{
  "n_layer": 23,
  "d_model": 64,
  "n_head": 2,
  "n_kv_head": 2,
  "head_dim": 32,
  "d_mlp": 256,
  "vocab_size": 6796,
  "activation": "tanh_gelu",
  "norm": "rmsnorm",
  "norm_place": "pre",
  "norm_eps": 1e-06,
  "positions": "learned",
  "qk_norm": false,
  "attn_scale": 0.177,
  "bias": "all",
  "tie_embeddings": true,
  "parallel_block": false,
  "init": "normal",
  "init_std_qkv": 0.0625,
  "init_std_o": 0.00923,
  "init_std_up": 0.0625,
  "init_std_down": 0.00923,
  "optimizer": "soap_variant",
  "lr": 0.00886,
  "beta1": 0.95,
  "beta2": 0.95,
  "weight_decay": 0.061,
  "lr_head": 0.0101,
  "grad_clip": 1.0,
  "warmup_steps": 200,
  "schedule": "wsd",
  "decay_fraction": 1.0,
  "decay_shape": "linear",
  "final_lr_fraction": 0.0,
  "batch_tokens": 32768,
  "seq_len": 2048,
  "doc_mask": true,
  "train_tokens": 124500000,
  "steps": 3800,
  "dataset": "wikipedia_en"
}
Each number is 200 + 20 x the weight over the matrix's rms, rounded and kept within 0 to 999. Layers, rows and columns count from 0.

# layer 2 attention value, 64x64, rms 0.187, rows 0-50, columns 0-63
235,210,225,204,212,203,209,216,200,160,179,238,167,213,219,203,214,209,200,184,184,174,215,209,174,185,226,214,186,204,219,215,206,188,185,224,207,204,205,193,214,213,231,206,193,228,212,186,216,219,194,212,220,209,204,186,205,207,227,225,170,170,205,214
251,178,245,143,152,200,213,206,187,197,242,171,215,207,193,194,193,202,185,161,182,200,160,200,187,204,197,179,234,202,193,190,179,190,194,189,158,170,169,200,162,190,262,241,200,207,192,189,224,186,189,232,178,195,194,189,166,170,208,171,207,222,227,181
176,200,208,183,180,171,166,226,209,194,207,206,204,193,164,213,230,217,179,216,216,194,195,203,139,201,211,192,171,204,183,231,209,175,217,194,213,172,182,192,171,173,209,169,210,225,205,209,197,203,229,156,225,192,179,191,201,224,193,184,157,184,188,195
197,205,138,187,221,201,210,188,168,206,186,189,188,182,217,208,203,212,219,228,221,195,226,189,215,214,212,213,209,201,224,202,206,233,211,209,240,216,192,210,237,224,201,222,196,161,186,181,178,223,196,216,204,172,221,211,203,240,160,181,237,247,191,213
203,222,230,187,197,228,199,198,241,187,173,215,201,200,176,190,212,220,233,154,185,166,224,223,167,190,207,203,209,202,201,233,172,236,183,204,256,228,175,219,193,144,209,213,236,226,177,163,213,172,200,181,228,168,185,229,140,222,235,248,178,238,239,207
216,237,201,181,191,204,219,201,233,202,158,207,196,159,165,236,215,182,182,173,209,205,167,205,170,210,186,202,182,204,198,217,204,209,208,170,170,162,219,198,201,185,193,192,206,233,233,202,185,180,207,202,200,204,172,194,155,248,158,208,173,192,217,211
233,231,213,247,230,233,181,200,240,183,201,236,197,203,230,217,205,215,216,193,161,186,219,165,215,204,189,205,220,178,217,223,173,239,172,210,198,244,195,202,185,204,231,205,219,233,229,161,208,204,205,206,193,177,173,219,198,219,223,185,211,154,259,205
191,219,184,198,218,190,188,200,207,208,207,216,187,178,168,201,172,200,171,205,252,181,172,232,153,194,192,211,161,191,193,192,224,213,212,181,199,202,181,196,243,166,185,180,192,211,197,213,173,180,217,174,208,186,208,180,223,210,190,224,174,215,174,226
218,194,236,154,191,185,207,187,206,199,220,203,181,188,175,183,199,189,221,177,188,208,228,185,172,189,194,198,203,193,207,204,211,192,222,213,179,150,202,195,202,215,248,258,226,221,184,168,191,193,209,176,201,205,179,190,222,183,189,174,195,191,185,260
210,193,224,170,225,210,199,207,165,177,199,203,161,206,179,258,214,196,236,174,209,198,222,166,213,192,203,203,222,224,197,207,175,234,178,216,181,185,201,195,200,218,195,229,202,185,209,190,179,202,203,227,211,183,206,217,177,204,189,197,215,236,191,210
177,194,189,203,221,191,192,169,205,184,200,169,221,187,202,204,213,190,175,218,204,211,199,191,194,226,205,226,211,170,200,198,221,214,208,190,193,201,188,196,185,194,222,196,199,216,228,221,205,184,188,219,175,195,171,209,217,229,202,188,204,180,201,181
189,184,195,162,248,192,156,204,180,168,192,222,191,183,226,234,216,234,206,231,192,144,200,174,217,174,242,209,191,193,197,161,222,188,224,223,187,191,189,200,240,229,227,201,222,204,202,274,206,191,234,196,188,184,251,202,213,187,209,178,189,179,204,180
231,199,198,192,214,201,253,211,184,204,249,205,189,196,170,183,168,199,208,170,183,222,196,199,201,227,165,204,202,221,172,197,184,236,157,186,188,207,171,192,168,212,205,224,193,192,179,189,181,222,196,207,169,188,195,191,171,187,176,221,208,258,217,208
198,192,180,198,203,235,206,219,198,171,256,216,198,205,202,213,211,246,133,179,216,192,212,222,156,137,198,188,179,176,197,234,203,215,197,197,260,181,191,153,188,169,200,155,204,207,172,205,176,203,211,211,207,214,228,224,191,179,207,251,225,237,193,209
204,184,198,216,236,170,187,232,194,192,205,232,226,217,199,219,208,227,225,211,188,175,197,203,211,213,179,199,193,224,200,213,157,226,191,215,196,206,192,208,210,191,223,209,196,195,195,182,194,177,212,184,222,163,245,217,174,208,203,169,187,221,225,232
177,188,216,208,235,182,199,184,202,190,219,232,183,204,214,213,187,209,226,228,189,188,206,177,227,216,219,223,201,182,226,156,210,233,190,185,225,231,187,231,222,232,165,215,199,186,199,163,212,198,203,173,207,177,215,199,208,212,210,202,208,173,181,197
205,216,203,177,225,187,189,204,134,167,224,200,208,180,211,205,217,251,217,229,199,201,178,176,225,249,191,248,209,180,187,182,204,262,198,194,167,231,202,200,195,256,230,210,195,192,212,160,168,226,197,198,187,173,180,194,176,198,187,189,228,215,194,238
163,234,181,222,178,205,236,184,207,226,194,199,180,198,211,214,206,192,201,212,197,196,189,189,229,237,225,185,213,207,221,206,189,163,213,200,219,220,199,225,205,200,192,208,213,189,171,185,213,233,151,235,193,195,218,204,162,212,207,206,204,206,224,191
204,219,218,175,186,183,190,197,179,196,197,201,211,189,208,185,233,209,184,206,208,199,196,192,192,189,209,221,214,218,225,187,215,203,226,188,211,218,219,205,198,208,248,220,191,195,191,204,181,198,191,188,194,167,181,196,222,192,227,189,203,178,194,212
199,195,205,184,199,219,234,220,196,221,229,234,178,179,210,189,185,206,138,178,189,182,184,191,193,187,175,210,202,184,194,194,242,174,195,188,186,186,210,187,188,224,187,187,184,225,202,227,229,197,195,177,180,207,194,200,221,173,184,257,180,214,180,180
207,224,225,193,203,182,186,189,243,198,171,175,204,170,219,202,223,190,193,180,173,175,198,183,188,202,197,207,206,195,218,216,175,235,217,191,223,192,225,212,180,196,203,198,205,225,200,188,189,205,236,167,199,198,173,194,197,225,186,177,222,194,209,213
237,194,240,175,170,192,248,176,208,201,188,207,165,178,219,191,239,176,192,182,218,138,195,200,190,206,196,180,256,194,184,188,208,198,193,200,211,182,195,204,172,204,206,224,184,197,167,176,212,188,189,231,185,205,170,188,179,198,184,185,234,226,194,203
189,205,187,215,240,177,216,245,184,195,184,225,198,228,162,224,199,210,239,203,210,197,238,193,175,217,183,193,167,183,193,216,204,230,198,203,206,220,203,201,186,183,227,205,186,204,199,201,121,216,223,186,210,144,197,173,190,230,172,182,160,203,192,244
214,190,221,222,192,195,193,179,201,173,224,227,185,190,194,224,222,240,158,200,204,226,172,217,175,180,195,220,178,226,213,228,158,167,201,196,202,210,255,195,224,220,213,187,206,185,194,219,203,204,224,212,221,200,207,178,208,160,233,173,210,167,218,213
202,164,221,200,186,212,171,210,203,213,239,187,192,203,190,188,201,219,234,175,199,219,198,181,169,183,182,221,194,216,209,204,186,222,194,226,181,206,201,196,152,225,167,185,174,197,197,205,228,211,200,213,196,212,194,182,211,155,202,214,189,204,176,201
208,217,205,192,198,219,213,206,214,219,224,212,202,180,207,191,224,202,172,192,197,189,193,217,214,203,185,199,202,220,167,206,229,184,185,214,167,195,190,191,183,191,168,187,220,199,198,221,204,172,202,187,199,190,212,208,155,201,214,234,177,178,217,168
186,228,198,203,212,204,190,204,186,234,213,230,213,176,205,191,192,268,248,209,166,166,209,187,205,198,187,208,199,216,213,183,181,182,185,218,172,211,163,190,201,177,239,227,225,208,169,230,191,197,196,216,188,189,233,211,219,182,234,191,191,178,236,217
194,218,205,227,191,216,212,191,258,233,183,193,190,196,218,170,192,164,158,182,198,171,227,195,220,172,204,204,224,170,197,180,221,187,200,177,228,200,220,212,213,202,194,181,201,214,223,224,228,198,187,195,185,224,182,224,250,203,216,223,196,183,164,162
200,186,238,193,167,166,219,183,212,213,220,215,187,189,220,192,196,204,160,163,193,176,197,214,159,183,189,196,200,181,227,211,226,160,222,183,179,168,220,223,204,207,223,230,196,202,182,182,196,149,224,182,200,192,195,181,188,199,194,189,217,186,177,182
192,202,210,212,229,190,166,177,191,163,196,208,164,255,186,222,200,156,224,191,205,257,198,178,228,202,252,193,200,217,184,239,174,214,209,212,190,193,205,238,218,215,215,190,208,190,192,189,222,188,187,211,202,217,191,182,188,202,215,206,190,216,201,205
191,146,216,119,185,220,212,165,124,209,219,150,184,200,178,205,226,194,201,184,222,233,169,211,238,215,206,168,212,254,129,218,234,167,189,178,181,171,162,210,184,200,212,243,191,171,157,208,200,220,197,240,202,221,217,173,189,184,177,171,194,223,162,204
218,237,218,210,229,193,202,202,194,191,230,200,211,194,198,191,215,231,188,165,182,215,228,161,205,185,174,203,190,218,210,219,209,233,181,204,207,196,220,191,165,175,213,191,218,199,204,185,148,230,192,183,181,210,195,208,171,209,207,211,183,177,225,234
210,211,223,214,176,179,205,189,219,214,182,186,217,190,218,191,201,177,168,201,199,190,194,193,177,212,214,225,210,181,214,188,174,201,201,206,231,203,224,208,199,223,228,231,174,216,184,195,199,177,179,198,187,205,174,213,182,213,222,188,219,193,226,197
208,231,182,207,153,205,217,167,223,208,189,184,181,217,232,205,211,186,174,211,190,188,217,182,228,213,203,222,214,185,203,188,213,167,200,183,204,206,227,194,168,193,185,188,210,214,218,187,206,214,164,190,191,223,176,202,213,237,179,187,209,190,203,195
215,204,209,226,224,203,245,175,211,208,201,193,189,192,207,201,213,197,205,197,201,165,219,201,201,195,220,200,182,193,205,210,225,212,193,184,196,177,164,204,204,201,206,223,195,181,233,214,189,207,194,226,186,177,224,202,171,197,203,202,175,218,191,200
171,188,190,213,195,215,185,222,233,199,211,221,206,184,198,202,215,237,196,184,198,203,202,209,173,185,230,192,177,215,209,200,207,202,195,192,245,219,212,179,188,199,200,204,201,240,193,197,177,228,256,191,206,200,218,217,226,207,224,174,222,161,180,184
170,174,218,225,247,207,205,214,183,183,211,207,207,204,190,193,210,219,207,197,202,154,181,210,203,211,204,206,182,215,181,192,192,203,183,174,228,200,176,184,207,205,219,190,200,207,212,200,168,214,217,209,202,179,226,219,234,161,232,199,181,204,184,217
216,175,201,196,202,232,219,194,242,187,196,220,191,198,194,219,218,210,221,153,186,173,171,188,183,215,195,192,201,206,182,203,188,191,193,202,203,219,199,178,203,195,199,184,199,212,197,176,210,228,224,191,185,210,208,197,202,184,192,199,189,178,206,196
210,211,200,187,199,197,171,215,168,204,227,197,206,205,221,199,195,186,218,204,178,218,186,188,217,224,196,208,217,207,189,192,215,170,222,175,175,189,196,173,192,212,205,208,200,215,215,214,245,194,204,188,216,174,198,187,209,176,195,196,176,208,210,204
190,178,195,175,215,182,204,192,163,210,186,208,206,194,186,209,181,213,207,207,188,203,165,199,201,202,201,185,192,249,182,199,187,197,211,222,171,192,191,213,238,203,241,197,202,200,186,204,212,198,233,206,198,189,248,188,221,185,227,161,208,185,208,224
186,191,180,167,224,240,224,224,205,180,220,231,195,188,182,211,199,232,204,195,193,200,177,198,174,212,226,202,172,220,183,237,217,196,192,184,204,207,174,177,209,181,203,205,200,237,186,181,200,222,242,207,182,174,233,213,207,204,184,202,186,176,202,206
199,191,210,178,192,175,213,203,218,199,187,192,210,169,195,181,177,185,181,168,204,177,187,213,178,164,217,182,182,204,191,195,208,225,194,191,217,167,179,174,236,203,249,200,199,207,198,215,201,216,231,166,200,185,211,225,215,208,183,204,196,193,179,240
199,162,192,186,213,193,181,209,221,176,194,189,182,222,178,214,207,212,251,195,211,197,184,195,212,219,226,192,191,220,200,186,159,198,211,207,201,209,210,212,200,195,208,190,196,207,225,203,207,198,202,211,202,191,190,189,202,190,212,204,177,166,194,219
198,200,186,187,210,206,171,219,208,207,197,210,213,184,181,186,205,219,197,226,203,188,175,194,191,209,197,195,218,210,204,186,206,193,201,174,225,197,190,163,228,203,184,222,201,234,202,197,211,189,212,194,189,174,209,193,205,209,202,191,194,192,244,207
178,208,210,210,226,208,206,224,200,176,199,195,199,201,207,212,192,212,200,198,193,145,185,158,206,220,194,189,201,213,222,202,184,202,173,204,187,213,217,187,191,174,183,199,210,219,217,208,206,213,230,214,180,199,212,222,198,207,205,200,205,184,195,229
165,164,214,201,217,215,206,228,189,187,230,213,198,189,199,208,211,239,203,222,179,163,169,207,203,217,226,185,204,185,189,185,210,196,190,155,213,195,182,178,195,219,177,183,169,237,183,193,176,222,231,196,180,171,246,177,253,183,201,179,221,206,180,194
201,214,178,217,208,210,231,186,204,216,188,205,174,212,213,210,195,189,185,203,227,185,237,194,202,202,195,204,215,202,214,185,206,192,194,210,186,203,197,221,194,186,196,187,212,169,234,195,174,184,187,222,189,202,208,200,180,231,181,183,195,207,220,210
184,203,247,230,185,168,177,233,220,193,204,193,224,165,198,177,172,164,220,173,176,201,179,194,179,187,210,181,197,230,192,203,204,191,225,179,211,159,167,194,240,209,217,206,200,224,201,211,199,178,211,192,194,183,246,203,201,163,223,219,176,193,224,207
209,199,210,233,203,215,225,190,228,198,204,231,198,207,181,194,197,214,191,199,194,172,181,184,190,185,186,201,166,184,203,231,198,213,197,185,211,198,191,211,200,177,191,184,200,199,179,176,205,220,226,214,187,184,224,210,211,181,232,191,228,191,178,205
194,225,175,218,185,191,209,195,224,212,188,224,177,224,216,189,205,194,171,210,227,212,226,204,204,175,193,208,205,189,214,170,220,164,206,213,207,201,234,215,202,196,178,181,220,193,211,181,204,176,180,176,204,203,180,213,233,204,199,219,184,184,205,216
153,160,157,176,206,203,249,211,185,187,199,207,203,193,207,166,195,228,219,242,196,147,195,206,207,216,218,203,199,184,193,156,222,169,192,167,210,235,214,160,179,200,209,239,195,227,147,178,224,227,224,201,182,170,195,190,227,210,199,182,235,155,202,186